{"n_layer": 15, "d_model": 224, "n_head": 4, "n_kv_head": 4, "head_dim": 64, "d_mlp": 896, "vocab_size": 32768, "activation": "gelu", "norm": "layernorm", "norm_place": "pre", "norm_eps": 1e-05, "positions": "learned", "qk_norm": false, "attn_scale": 0.125, "bias": "none", "tie_embeddings": true, "parallel_block": false, "extras": ["capped logits"], "init": "normal", "init_std_qkv": 0.0233, "init_std_o": 0.00425, "init_std_up": 0.0233, "init_std_down": 0.00425, "optimizer": "soap_variant", "lr": 0.00355, "beta1": 0.95, "beta2": 0.99, "weight_decay": 0.06, "lr_head": 0.00595, "grad_clip": 1.0, "warmup_steps": 200, "schedule": "wsd", "decay_fraction": 0.807, "decay_shape": "pow", "final_lr_fraction": 0.02, "batch_tokens": 32768, "seq_len": 384, "doc_mask": true, "train_tokens": 253800000, "steps": 7746, "dataset": "wikipedia_en"}
Each number is 128 + 24 x the weight over the matrix's rms, rounded and kept within 0 to 255. Layers, rows and columns count from 0.

# layer 10 attention query, 256x224, rms 0.1, rows 0-59, columns 112-167
[[ 82 108 143 140 138  91 161 169 117 158 115 183 129 125 138 159 137 142  97  99 102 101 124 123 133 132 134 133 149 129 107 110 167 101 163 138 105 128 128 130 114 159 168 100 111  90 128 144 138 101 122  85 123  94 137  97]
 [101 119 107  95 111 166 128 155 108 117 166 147  85 118 149 121  96 134 139 146 117 111 131 131 109 154 115 117 120 167 113 111 102 159 151 137 120 145 109 175 112 131 174 129 157 159 110 110 123 113 131 119 114 122  72 133]
 [124 123 108  90 105 121 117 165 149 133 144  90 189 140 147 150 146 166 155 122 103 109 114 105  67 134 163 144 127 179 141 105 126 126 172 115 123 145 144  79 138 143  91 108 125 162 152 144 126 141 122 102 131  92 121 168]
 [127 146 121 139 138 107 114 141 123 127 101  74  85 136 161 135 120 124 126 118 111 101 170 120 152 151 144 126  94  98 139 108  97 173 121 114 166 156 136 109  90 129 141 101 118 160 179 147 128 160 114  96 185 114 151 118]
 [154 135  84 110 155 130 132 109  93 147 116 134 155 136 129 166 131 123 147  91 121 140 153 158 178 125 105 144 129 162 113 166 134 144 169 155 127 100 105 118 114 116 153 120 113 147 121 131 131  73 127  70 161 133 138 145]
 [155 155 148 112 164 151 127 101 125 192 124 126 144 134  94  94  88 145 162 116 117 121 122  91 133 102 142 153 154 114 116 139 141 145 121 150  84 148 146 139 153 136 164 156 108 165 157 139 157 135 167  87 120 104 115 118]
 [122  87 133 156 161 111 130 142 121 176 145 124 153  98 154 135 126 127 156  79 125 145 152 187 103  92 104 109 138 176 154 148 101 107 128 108  87 129 101 144 125 147  88  88 125 132 100 111 117 209 122 125 100 139 123 153]
 [122 138 100 148 166 110 135 147 141 132 108  81 119 118  82 125 103 140  81 146 149 129 162 108 155  71 120 117 123 125  94 158 166 138 109 108 117 109 101  91 112  75 137 118 129 115 114 160 136 177 173 146 128 166 124 144]
 [132 145 110 156  78 126 144 124 137 150  89  94 168 146 114 146 122 122 122 114 116 125 134 150 171 136 141 138 159 123 118 107  89  99 115 114 106 146 148 149 162 137 123 122 125 156 106 138 144 145 131 139 109 121 103 133]
 [162 114 118 124 156  96 121 117 150 112 143  85  57 115  84 113 156  82 100 124 110 138 106 141 115 106  85 156 129  95  86 142 106 124 147 122 149 166 176  88 135 161 131 160  92 149 127 127 147 113 149 113 164 115 119 163]
 [154  72 138 153 129 119 147 136 115 131 112 119 110 125 166 122 172 115 147 127 130 122 106 160 161 180 166 101 172 110 171 100 108 145 126 137 136  99  99 115 170  86 112  93 159  75 127 107 116 128 144 157 156 120  87 122]
 [133 103 106 123  82 103 139 126 120 127  92 100 145 137 123  85 132 145 148 122 144 201 162 107 151 139 143 113 151 113 117 116 103 119  99 134 137 115 120 102 144 134 113 110 131 161 128 116 127 133 133 133 171 118 101 127]
 [130 117 127 160 144 132 120 134 163 137 127  99 153 105 142 119  80 120 140 149 154 122 148 103 140 116 144 127 147 126 169 139  85 139  93 138  71 153 128 167 122 130 162 166 106 101 140 181 114  88 142 164 138  92 147 158]
 [172 132 100  64 155 118 133 141 150 121 117 112  81 124 179  68 105  91  72 133 159 111 167 147 133 102 124 133 122 139 162 149 227 131 132 145 139 142 142 113 111  92 111 190 146 130  93 140 103 101  91 130 108 126 133 111]
 [141 142  87 116  65 149 125 139 148 153 121 118 115 133 114 133 128  93 106 102 170 119 104 154 127 143 115 100 169 113 119 144 161  79 127 178 118 173 163 121 150  93 111  97 113  96 151 114 112 137 126 114 127 178 134  99]
 [116 138 109 174 150 110 120 115 134 129 160 167 122 130 117 174  90 116 129 144 154 121  93 118 149 125 128 135 134 185 152 107 137 145 148 159 144  66 144 207 152 100  70 129  96  97 118 132 132 109 139 105 114 131 123  93]
 [134  75 155 122 141 135 160 139 124 170 145 125 143 166 113 133 149 131 141 137 117 125 147 139 181 144 152 183 110  96 106  97 118 158 142 126 176 126 109  94 129 103 114 107 136  92 142  98 100  88 110 133  91 117 114 155]
 [ 87 144 130 142 120  79 149 130 106 116 136 137 156  88 119 113 140 156 111 121 138 158  50 121 157 166 128 145 101  79 118 133 142 153  98 123  77 137 110  97 101 132 147 143 129 124 107 138 135 106 128 166 116 108 160 147]
 [ 74 149 110 133 146 101 121 169 101 120 143 147 171 165 112 141 135 113 142 101 100 128 183  88 142 127 112 142 135 101 137 104 108 149 106 120 138 151 174 141 113  96  89 162 140 128 130 171 132 140 100 165 123 139 116 144]
 [ 92 135 139 141 143 127 150 194 141 112 127 144 111 155 141 165 169 153 130 148  97 133 132 114 133 136 114 113 138 143 100 113 150 107 143 143 134 158 157  77 114 171 122 114 140 127 175 113 148 180  76 168  91  97 155 178]
 [150 166 136 150 127 132 111  90 129 178 146 130 128 145 117 145 137 108 151 127 138 103 146 122 156  81 106 131 122 173  93 143 121 129 162 147  98 143 147  97 132 153  92 110 114 119 134 137  97 128 123 117 143 133 135 139]
 [ 80 153 175 130 170 135 157 143  86 115 121  88 128 114 149 162 126 141  88 141 108 138 140 174 129 153 126 174 130  83 146 125  94 134 142 153 122 170 131 128 123 170 116 144 119 149 112 152 162 133 137 151 103 151 106 109]
 [121  98 128 137 159 123 115 184 116 132 135 115 149 123 133 144 141 115  96 108  84 178  76  99  89 103 120 116 134 149  69 170 137 129 147 129 123 149 131  90 160 170 111 120 131 111 114 124 102 125 135  77 116 117 127 133]
 [ 90 117 110 119 132 113 117  89 101 161 131 146 131 171 146 164 127 125 146 127 185 147 127 107 123 125 109  92 166 123  88  97  98 133 177 120 147 124 141 151 154 174 147 119 116 103  83 137 104 117 139 164 122  78 143  99]
 [107 130 122 128 122 133 134 138 119 136 159 127 127 163 120 110 142  77 158 144  91  97 130 148 125 119 151 137 133 141 145 152 150 114 141  89 118 132 150 132 132 122 128 115  85  80 110 141 133 107 122 162 156 104 119 137]
 [133 141 103 122 149 139 157 130 132 106  96  99 141 150 124  98 131 147 155 126 111 158 129 106 136 140 127 111 156 176 111  90 140 147 157  95 139 116 110 155 147 159 131 125 133 120 114 115 140  86 166 162  99  95 127 121]
 [112  78  96 120 147  79 115 167 122 115 112 102 143 154 132 133 112 119 134 106 113 101 101  96 118 104  84 138 156 124 115 128 115 123  75 145 127 117 103 126 127 110 155 111  63 160 173 115 144 140 135 166 104 122 152 138]
 [135  85 140 124 173 126 159 117 119 128 127 113 130  98 101 108 184  86 126 147 135 108 105 111 124 111 128 137 118 115 116 141 106 157 160 118  98 111 155 151 150 159 151  95  96 116 152 134 176 151 122 122 112 108 128 138]
 [116 123 145 100 104 109 145 129  98 141 105 145 168 161 121 137 115 143 120 137 146 125 147  76  94 130 119 167 142 167 144 155 119 129 122 163 135 128  87 151 166 145 141 144 145 108 144 109 105 170  79 134 108 173 153 161]
 [159 106 151 118 132 172 121 129 132 161 158 146 119 112 108 158 181 138 113 118  93 126 138 135 176 122 106  88 147 139 112 153 116  94 104 101 142  81 176 135 149 140 147 133 138 152 103 166 179 113 135 128 120 161 101  80]
 [146 136 108 100 147 133 109 151  97 155 178  92 139 124 111 108  91 107 107 137 142 142  99 114 125 115 155 185 118 131 107 103 130 141 151 171 131 126 133 129 135 105 145  95 127 128 147 139  60 104 106 137 108 119 127 126]
 [123 113 112 122 130 111 139  52 164  89 141 130 109 134 157 139  97 131  78 178 135 157 150 102 137 110 123 100 129 116 122 116 150 109 119 109 160  94 171 110 117 113 138 105 134 129 152 157 165 130 103 135 124  88 135 160]
 [116 134 126 126 152 130 158 125 100 146 147 120 147  98  98  92  99 112 108  90 126 122  99 151 123 115 192 115 100 107 116 127 133  95 138 133 104 136 149 158 130 171 111 123 150 137 148 171 127 117 149 138 166 126 133 159]
 [147  76  97 105  99 126  92 104 128 115 147 111 140  96 152 144  94 112 131 126 127 123 139 173 138 112 131 176 128 113  88 100 130 118  92 104 133 100 177 160 117 128 128 135 133 191 126 139 133 171 124 154 136 127 120 161]
 [128 100 122 115 113 131 107 146  95 148 150 163 121 147 121 160 110 104 134 134 188 112  98 103 127 146 154 121 121 106 150 123 119 139 146 166 109 133 169  95 145 135  93  79 144 126  70  98 146  98 104  84 140 114 128 162]
 [158 136 143 118 133  92 150 123  96 112 122 166 135 129 185 137 114  40 153 108 156 111 143  96 117 169 146 107 173 143 124 130 173 119 104 148 168 171 150 166 161  90 126 136 140 170  82 109 124 130 103 108 108 118  89 145]
 [122 124 130  86 185 142 158 115 133 129 141 135 145 119  93 157 104 145 121 164 125 110  63 144 140 159 137 132 135 107 156 110 165 115 143 121  94 110 152 134 130 117 141 118  83 139 139  83 123 116 107 142 132 115 118 128]
 [ 99 112 112 114 116 115 120 113 123 121 143 188  57 116 194 113  99 135 138 100 129 134 125 143 168 125 151 121 110 135 192 132  97 152 114  86 140 152 102 101 142 145 118 172  94 111 166 113 149 136 132 114 134 141 141 112]
 [129 128 124 134 135 113 144 156 153  85 140 137 158 146  63 147 143 109 128 106 160 148 131 105 157 135 106 139 141 139 151 121 152 137  84 153 146 127 157 127 141 100  90 155 148 126 136 106 113 100 117  68 134 149 126  77]
 [ 90 143 110 122 104  81 142 100 130 154 130 124  96 130 127 129 114 105 138 142 114 164 143  96 146 124 162 108 137 121 111 118 108 174  99 107 111 114 154 117 145 142 142 125 146 143 117 132 128 147 149 107 166 136 125 118]
 [149  96 117 126 121 158 111 130 121 171 113 127 102 147 143 144 151 107 121  78 139 169  83 117 112 107 144 134 145 120 136 116 106 151 134 110 105 170 149 161 178 110 116  93 147 134 105  81  89 174 149  97 126  99 204 163]
 [142 122 116 132 117 148 124 170 101 123 173 105 105 149 193 162 121 161  84  41 123  42  75 123 169  89 175 116 116 146 102  86 140  81 104 113 100  95  87 164 119 112 127 137 148 164 123 149 127 110  87  90 125 137 159 135]
 [140 145  84 171 159 122 143 138 150  79 113 112 116 165 119 127 170 152 138  92 160 105 174 133 128 140  91  94 138 117 124 147 101 122 119 124 100 135 109 122 119 110 123 116 105 118 160 127 157 120 117  99 152 129 115 157]
 [ 98  87 125 124 153 129 105 146 120 115 118 195 147 145  92 116 153 145 116 105 152 125 145 111 117  75 112 138 146 161  90 156 154 123 152 101 112 159 115  92 132 110  78 159 101 131 138 107 113 147 116 195 115 144 149 120]
 [141 131  84 108 110 100 138  60 166 143 101 149 141 132 131 124 140 144 101  97 138 148 139 127 114 160 129 144 131  95 115 105 133 122  69 128 157 116 117 137 151 163 117 137 140  81 137 107 116 136 140 123 149  77 129 121]
 [112 124 161  94 133 135 190 116 101 138 150 145 116 124 147  94 128 122 125 146 172 162  84 112 132 163  84 130 122 151 144 130 115 136 146 121 124 115 116 150 133 141 113 112  88 134 106 109 160 128 118 103 144 124 130 140]
 [141 120 124 102 117 134 131 167 168  81 165 131  91 124  95 163 137 117 124 154 157 168  86 132 115  91 142 147 105 130 138 128 139 152 128  97  82 142 172 107 148 111 122 173 103 156 141 193 157 124 154  94 109 109 103 170]
 [115 144 147 140 166 141 140 102  96 111 125 111 131 152 173 147 114  96 127 157 162 132 101 161 125 126 123 112 145  75 112 109 119 130 119 149 124 135  76 156 130 112  99  58 149 174 136  98  82 151 155 163 131 115 134 144]
 [141 135 137 128 141 150 150 167 173  90 129 102 154 127 116 109 157 111 110 114 131 148 153 144 102 154 139 147 155 132 149 127 108 128 135 106 108 141 140 180  69 116 152 134 141 115  87 144 143  99 151 115 131 139 155 118]
 [126 157 113  92 139 106 107 153 116  70 118 158 144 126 137 124 103  98  78 107 143 146 146 135 152 114 156 124 119  98  99 160 125 162 149 114 141 110 161 166 145 134 159 130 146  94 135 154 138 151 110 101 125 147 147 120]
 [ 89 127 118  65 124 155 125 140 139 159 135 132 136 107 126 120 138 138 100 140 135 107 115 121 124 128  95 110 148 111 171  99 137 117  69 127 124 128 134 116 132  97 113 144  76 118 114 123 144  90 121 110 157 140 122 125]
 [149 138 105 134 124 109 126 130 108 159 139 127 155 148  92 143 164 107  89 154 151  76 155 150 110 173 103 142 110 120 130 202  78 105 125 104 146 128  79 143 127 149 152 135 108 112 158 177  85 107 110 127  94  61 149 104]
 [143 112 107 135  99 134 119 105 133 111 125 154 132 138  82 151 150 105 111 155 105 126  97 208 118 103 196 134 158 142 155 116 165 102 109 150 146 157 162 118 144 139 127  81 137 102  98 121 115  63  86  97 160 126 131 113]
 [ 57  83 127 126 112 141 127 100 148 135  91 144  87 145  71  94 111 157 121 165 125 168  97 134  86 117 104 117 156 152 107 150 107 133 163 126  99 125 116 104 113  91 152 153 142 143 126 119 100 136 135 117 108 133 145 153]
 [180 139 150 104 101 147 133 143 165 175  97 131 152 138  91  76 144 156  77 132  94 132 100 107  89 120  95 165 133 155 149 109 111 143 139 103 154 146 123 123 122 119 133 184 117 118 141 131 133  82 134  68 142 111 122 171]
 [120 113  96 154 143 148  93 108 149 129 121 129 130 130 145  95  92 117 115 133 163 131 123 142 136 145 107 131 108 151 111  95 142  92  96 125 134 143 128 122 111 167 135 112 110 136 101 133  82 163 148 112 134 120 133 139]
 [144  90 118 127  94 103 114 167 141  80 167 156 151 151 110 103 176 173 128  94 107 112 136 145 119  91 118 142 149 173 115 133  73  74 155 160 137 127 121 139 147 142 156 168 122 138 174 141 101 132 155 171 109 127  76 112]
 [ 93 157 114 163 123 138 144 124 138 131 162 177 109 146 109  69 157 176 155 124 139 131  91 137 147 128 124 125 175  95  90  98 150 133 107 135 123 126 147 128 186 111  98 140 140 172 139 103 129 113 131  93 129 162 128 150]
 [148 147 111 120 104 159  79 132 118 110 115 114 169 110 154  90 140 151 119 129 125 152 163 153 120 112 112 137 137 134 131 149 122 140 142 121 123 153 148 132 103 163 121 134 140 139 161 122  95 139 147 150 136 102 103 133]
 [154 132 121 129 132 113 184 102 144 152 128 106 133 123 113 158 119 128 142 126 170 105 114 122 118 135 168 127 128  98 105 115 186 100 146 148 145 136 149 142 126 100 127 105 127  84 107  85  83 115  86  85 122 158 107 143]]
# layer 10 attention key, 256x224, rms 0.101, rows 0-59, columns 112-167
[[124  92 106  97 137  64 109 109 139 162  98 153 152 101 122 171 166 162 109 169 133 127 100 137 101 160 163 109 105 124 121 163 156 122 142 139 126 145 115 153 137 179 143 116  98  71 120 170 140 104 111 148 131 100 173  90]
 [130 134  79  78 146 142 125 139 159 114 150  95 139 125 173 139 146 182 161 131 123 108  98 147 168 136 175 146 155 108 112  88 129 184 121 105 142 115 115 145 111 142 115 141 110 158 141 136 160 132 117  98 100 117 130 136]
 [105 126 133 113 131 105 159 131 102 106 127 156 113 103 164 175 136 102 104 138 104 112 117  74 127 153 141 104 120 143 169  54  72 136 133 135 151 108 144 138 115 137 104  69 188 171 138 126 136  75 154  95 133 111 142 133]
 [140 153 157 104 148 134 140 144 102 171 126 133 134 132 131 137 130 128 112 131 183 109 147 160 147 101 175 137 142 123 118 118 134 140 109 129 163 109 129 111 121 137 114 149 148 109 179 144 101 102 108  88 145  91 152  90]
 [126 134 159 116 166 162 160  77 122 127 106 111 121  89 156 145 110 128 147 150 175 151 171 132 134 175 122 157 128 146 117 145 104 108 143 135 146 128 137 151 140 161 134 145 138 100 138 106 136  96 114 101 127 100 123 102]
 [127 173 115 166 151 154  98 143 131 173 145 154 128  93 165 127 119 119 131 140 135 107 152 106 120 139 145  96 145 115 143 154 144 124 144  75 130 130 135 121 131 134 144 146 103 152 146 100 109 121 154 120 172  99 152  97]
 [128 135 119 130 118  94 165 123 146 163 123 142 143  99 147 110 107  80 141  98  96 137 149 110  77 106 122 167 137 135 179 119 113 126 161 118  91 122 152 139 168 117 150 135 161 109 112 115 125 127  98 107 134 134 133 133]
 [144 133 121 100 120 118 145 141 136 147 140 105 144 124 109 105 100 135 103 145 116 124 189  91 101  85 106 106 124 146 104 116  99 142  92 115 108 150 173  84 151  93 143  90 145 144  92  58  91 154 158 117  82 113 121 125]
 [116 144 108 139 135 163  97 162 138 156 153  97 123  84 103 131 159 134  97 161 153 125 153 150 108 127 118 112 124 122 108 131 122 100 125 114 142 114 128 134  91 119 134 115 165 135 163 114 129 127 130 139 136 128 153 133]
 [156 171 133 140 183  74  81 152 145 130 135 102  73 131  92 157  97 122 125 119 137 167 133 148 129 110 122 135 151 166  70 105 119 168 123 123 161 127 124 149 115 120 140 157 136 103 103 118 121 153 134 103 142 116 133 132]
 [118  83 102 141 107 130 130 102 140 126 126 132 162 162 124 138 137 169 135 115  98 127 109 180 146 162 122 155 143 165 146 152 125 134 101 120 178 125 144 118 183 124  62 131 135 119 153  82  66 138 116  92  95 136 174 124]
 [109  93 137  76 123 170 134 116 176 111  96  78 107 119  82 114 124  83 147 107 131 149 163 141 125 167 159  96 136 117 112 186  95 156 169 165 102  89 111 105 151 122 132 127 103 101 117 125 109 116 132 128 136 126 162 151]
 [151 121 132 191 167 104  67 129 111 136 111 144 121 143 116 127 105 119  97 121 124 136 115 166 165 137  98 138  82  82 175 117  87 100 100 181  93  93 152 137 168  98 125 160 131 137 144 147 139 157 141 136 152 103 134 150]
 [166 124 118 127 169 141 179  63 153 114 127 118 135 111 135 124 142  91 117 160 119 137  96 127 129  81 152 136 135 140 121 146 151 135 119 138 121  85 132  97 143 120  88 122 141 146  70 109 166 159  98  92  92 112 163 158]
 [130 159  79  93 100 122 146 165 145 104  88  99 118 114 107 109 117  87 110 120 148 137 162 119 155 149 127 133 129 172 156 104 132 115  96 122 146 145 138  63 137  63  91  72 114 111 115 176 104 131 126 152 135 155 159 123]
 [ 60 133 131 152 150 115 115 135 108 144 156 115 123 101 159 143 106  91 113 110 107 112  96 147 179  99 143  95 149  86 205 161 129 162 155  88 151  78 142 137 137  92  86 129 120 110 139 121 131 114 134 139 128 141 135 117]
 [130 150 146 116 127 165 120 109 160 109 123 142 113 134 110 163 157 122 144 136 144 107  98  91 119 152 106 148 115  85  67 128 150 152 159  97 159 126 145 108 158 138  96 112 140 133 155 136 153 137  95 154 129 112 124 133]
 [ 90 129 125 135  97  90 161 128 144 136 109 183 167 128  92 141 129 113 122 143 116 109 161  97 149 148  75 141 142 142 111 118  94 150 109 130 143 109  98 118 119 100 112 149  96 151 130  91  86 113 132 135 129 103 166 140]
 [128 139 129 165 134 108 138 109 176 119 138 103 145 127 129 123 167 121 147 105 140  97 144 136  89 111 127 146 152 119 148 107 121 113 177 158 127 136 163 156 139 146 128 150  91 133 107 148 128 120 115 147  93  87  75 168]
 [145 143 115 115 122 171 139 182 115  76 127 132 145 149 122 156 158 121 142  64 131 103 121 119 113 136 106 134  86 143 123  98 128 130 104 142 115 149 115  94  99  93 150 155 153 110 105 133 179  99 157 145 120 131 165 128]
 [111 158 141 131 109 136 106 130  99 129 130 131 124 118 133 104 116 113 108 132 115  84 133 137 132 106 145 118 142 111 139 164 141 173 165 119 110 139 126 139 108 111 114  94 123  92 116 147 167 119 146 133 166 132  82 143]
 [120  99 138 156 158 105  95 140  82 151  98 120 135 123 141 115 125 100  67 147 136 150 154 124 100 107 101 123 149 137 142 135 137 129 176 119 118 178 147 128 105 141 143 126 175 159 112 125 127 158 116 149 101 174  86 143]
 [118 121 126 151 115 185 107 139 122  82 133  94 147 123 159 142 112  78 120 120 133 150 163 133 144 108 170  90 124 163 103 165 101  80 147 135  96 151 128 163 141 132 118 125 163 128 122 150 122 111  89 115 127  82 157 117]
 [100  69 112 125 143 141 110 154 112 136 138 173 158 144 103 120  82 121 119 110 155 100 127 134 144 144 115 163 157 136 127 140 146 133 115 118 112 102 131 182 118 114  98 124 114  71 116 140 191 122 147 153 106 112 163 122]
 [114 122 129 156 140  81 125 115 127  88 111  97 178 165  86 117 164  84 142  93 114 124  87 123 181 110 132 131 154 162 110 167 137 145 130 122 142 139 139 106 158 110 138 129 102  95 116 135  92 133 107 139 103 169 138  98]
 [132 145  68 116 113 121 123 120 150 115  97  94 152 120  89  87 120 146 146 125 140 152 130 114 129 144 124  90 121 167 136 141 110 116 133  76 114 135 106 146 127 144 136 148 158 143 126 200 175 124 122 145 129 119 140  71]
 [151 107 121 116 124  96 156 127  92  88 166 130 151 196 133 150 126 117 131  96 115 106 148 105 118 129 145 118  98 154 102 136  82 109  92 105 124 150 158  86 160 145 101 119 121 134 151 156 155 106 129 135 120 107 130 144]
 [112 131 103 158 102 119 119 143 162 144 151 105 107 111 148  75 118 104 177  93 130 118  98 125 139 112  96 142 128 146 140 166 102 152 129 109  98 108 125 116 147 143 111 116  87 102 146 188 128 113  88 108  87 136 150 137]
 [142 144 124 150 135  99 169 138  87 140 146 136 182 104 151 147 162 102 127 126 104 117 132  98 158 173 137  97 166 163  95  99 110 134 154 135 131 113 105 143 154 134 116 111 120 103 166 165 141 130 109 209  85 107 132 179]
 [100 126  88 155 132  92 120 114 145 150 132 121  67 111 148 137 105 148 149 135 123 110 204  96 146 157 117 109 144 132 126 155 102 160 119  93  93 106 107 114 134 151 127 131 120 118 102 119 146 142 139 138  97 125 120 124]
 [127 116 101 165 119 148 131 144 137 157 189 160 107 144 122 122 154 116 122 153  69 102 116 137 121  77 186 144 138 116 141 124 102  78 126 128 144 117 104 128 167 114 137 111 112 155 171 148 213 104 119 159 123  91 138 125]
 [126 132 155  76 121 149  53 142 113 125 139  91 120  91 131 111 143 103 112 176 140 115  98 131 160 145 150 180  95 151 156 184 164  90 157  94 130 120 141  68 126 157 148 115 125 132 102 147 105 142 147 166 142 108 112 157]
 [ 74  83 163 127 124 134 151 112 130 216 112 120 106 185 132 113 158 132  97 125 128 116 116 149 100 171 152 117 146 102 130 128 136 123 160 112 142 143  97 145 119 141  95 139 112  95 138  90 111 133 123 126 119 166 151 151]
 [165 102 135 111 131 148 142 152 148 119 170 149 111 126 160 129 136  89 120  88 119  99 124 149 123 101 126 147 129 110 109 140 117 150  83  87 112 153 144 140 144 130 159  95 149 154 160 129 118 147 113 124 153 176 120 142]
 [104  76 142 130 159 121 126 140 153 126  91 136 101 102 134 113 144 116 115  80 117  87 158  97 155 128 150 113 171 148 137 125  87 137 102 135 117 152 120 157  89 162 128 101  76  86 134 100 150 113 132 171 142 120 166 135]
 [151 173  97 100 111 116 140 153  91  97 109 135 134  91 154 108 131 137 171 121 134 113 115 133 118 128 140 144 133 138 134 152 112 124  74 143  79 167  98 108 112 155 154 144 141 136 100 107 126 104 101 121 140 108 178 118]
 [140 137 130 147  73 102 153  75 146 116  94 185  99 133  82 102 138 147 115 153 208 109  92 104 182 133 140 118 132 147  90 121 165  95 100 126  87 150 180 135  96 106 147  89 113 138 160 129 132  75 112 143 155 104 133  98]
 [143  66 158  95  89 102 153 109 175 167 135 126 158 137 152 124 116 126 147 107 133 100 138 189 124 156 180 140 120 149 127 177  95 156  97 100 109 157 123 176 105 127 133 135 137 142 150 145 179 148 129 123 146 141 129 180]
 [ 99 110 135 156 107 128 161  96 122 116 113 145 147 126 100 121 166 143 160 125 152 165 188 133 147 119 121 135 137 135 136 138 117 129 163 138 141 147 158 113 145 117  87 140 123  98 127 129 146 109  98 114 114 125 112 123]
 [154 128  94  99 124 126 114 160 139 126  91 103  74 127 131 124 112 104  96 140 142 122 101 152 147 142 204 107 140 130  75 124 108 182 151 121  99  99 141 147  96 170 134 119 184 135 129 125 103 139 141 124 119 122 133 137]
 [ 99 168  98 109 161 141 113 151 119 124 116 177 150  95 150 134 108 164 126  77 103 161 124  90 114 113 162 113 145 133 115 120 129 162 225 134  97 167 176 116 110 120 153 108 118 115 118 151 114 126 135 106 154 128 158 130]
 [157 131 166 147 132 133 123 154 119 135 120  97  87 153 197 153 132 123 128  97 155  52  97 153 111 139 129 124 129 131 118 101 103 129 120 146 104 105 109 161 129 123 146 133 131 157 123 118 103 156 153 114 137 126 152 133]
 [142 110 108 146 147 130 165 153  96 143  79  92 102 151  69 144 139 130 130 122  94 112 131 156 131 149  82  71 116 159 133  96 132 109 108  89  95  96  98 104 131 163 140 125  99 125 126 120 111 123 149 151 148 147 109 106]
 [167 151 134 143 149 118 117 132 126 105 146 133 114 149 106  97 133 122 135  89 162 168 144 106 130 142 168 132  99 116 136 110 138 162 126 125 142 125 135 118  76 117 144 151 132 136 109 143 174 121 129 196 129 128 122 123]
 [108 171 140 105 129 149 129 120 160 101 115 103 134 145 118 128 144 109  82 101 119 151 135  95 110 147 130 156 125 101 108 167 105 113  81 144 138 131 113 142 127 192 119 151 135 126 141 124 141 127 172 100 138 142 102 128]
 [125 105 146  79 109 139 113  92 151 136 106 107 123 137 108 110 142 113 143  83 103  92 120 130 120  88  69 144 133 135 130 103 113 125 160 121 101 127 103 170 130 160 102 118 117 128 124  90 134  99 152 134 143 172 160 153]
 [140 122 173 155  96 134 112 142 104 160 132 172 111 135 113 172 117  99 133 134 161 172  90 135 112  77 132 103 172 134 103 116  96 133  72 150 110 140 125 121 155 136 126 152  97 161 112 167 130 163 153 102 125 125 144 132]
 [160 111 112 126 129 207 147 108  90 128 107 177 103  93 131 136 113 100  74 127 166 147 124 155  60 114 121 126 177 174 170 147 134  95 134  97 143 116  94 113 127 121  87  86 127 183 119 153 127 141  89 147 128 130 121 152]
 [125 130 137 148 159 124 135 145 171 166 152 120 129 160 169 118 104 153 145 124 133 155 142 162 111 155 111 118 156 145 147 101 107  97 112 157 136  95 115 138 129  92 161 147  74 145 136 121 163 118  99 102 125 138 117 138]
 [125 133 132  90 124 144 128 142 145  75 173 122 146 143  96 170 131 114 136 102 100 121 128 134 151  81 147 138 122 156  83 170 141 155 133 145  88 103 124 142 126 143 103 105  99 120 148 130 153 171 121 100 150 141 144 118]
 [103 175 132  83 160 129 145 129 105 104 126 140 129 124 110 133 126 147  90 136 117 107  81  60 109 122 111  81 119  78 119 164 127 144 126 168 137 134 126 141 111 121 119 134  90  76 117 108 115 144 118 122 125 129 147 122]
 [141 143 120 140 170 128 153  80 126 126 180  94 137 130  97 118 118 145  86 143 127 168 146 164 143 186 147 131 122  90  92 114  92 162 119 106 123  92 169 128 167 160 116 137 118 100 118 152 161 126 124 162 105 124 161  94]
 [136 100 125 114 136 133 117  71 106 135 124 161 128 111 125 112 172 152 124 120 112 147  96 116 154 137 150 133 145 124 108 111 107 106  91 133 155 130 108  74 182 118 135  97 113 129 136 129 149 101 136 125 139 118 145 122]
 [120 109 140 134 131 125 125 106 113 133  95 136 145 130  95 100 149 119 100 133 119 124  99 125  91 104 100 167 131 130 109  69 110 124 143 110 165 107  98 147 107 113 160  88 134 124 115 138 164 146 133  81 132 113 106 147]
 [166 128 112  82 145 111 119 109 131 131 149 134 118 112 157  86 138 132 106 143  88 164  94 129 173 128  61 146 147 129 143 150  55 116 144 143 183 134 139 150 120 112 161 152 127 137 122 113 140  99 117 115 151 129  79 124]
 [ 99 138 126 151 146 157 121 132 114 128 159 129 145 152 120  99 125 101 115 111 154 107  89 113 152 113 119 129 156  93 110 102 148 126  80 110 119 158  97 109 112 128 103 179 120 114 109 160  99 120 169 130 123 116 118 136]
 [145 162 117 123 120  84 155 152 166  89 212 128 113 159  88 132  95 155 102  86 131 137 165 141 137  86 152 143 145 164 151 118 113 104 159 163 108 126 146 173 132 126 132  95 149 118 146 141 140 125 108 184 134 142 162 138]
 [152  94 108 108  90 123 126 150 111 146 162 146 109 128  98 113 113 123  83 109 127 149 137  96 113 129 161 123 163 111 148 153 148 144 109  90 121 132 102 134 123 110  98 142 178 140 114  93 109  93 121 122 163 118 113 112]
 [139 165 153 122 104 143 179 109 166 131 101 148 149  91 135 134 122 106 123 152  97 164 153 133 141 153 107 123 125 138 115 164 110 125  67 108 154 166 140 138 125 129 115 132 136 156 139 114 170 114 148 156 119 120 112 132]
 [100 150  85 135  78  90 168 138 123 163 140 142 143 126 154 132 112 163 132 137 153  53 112 163 172  96 113  98 153 108  78 184 192 112 145 167 130 156 120 120 113 140 136  95 128 111 150 132 158 118  79 134 139 134 154 121]]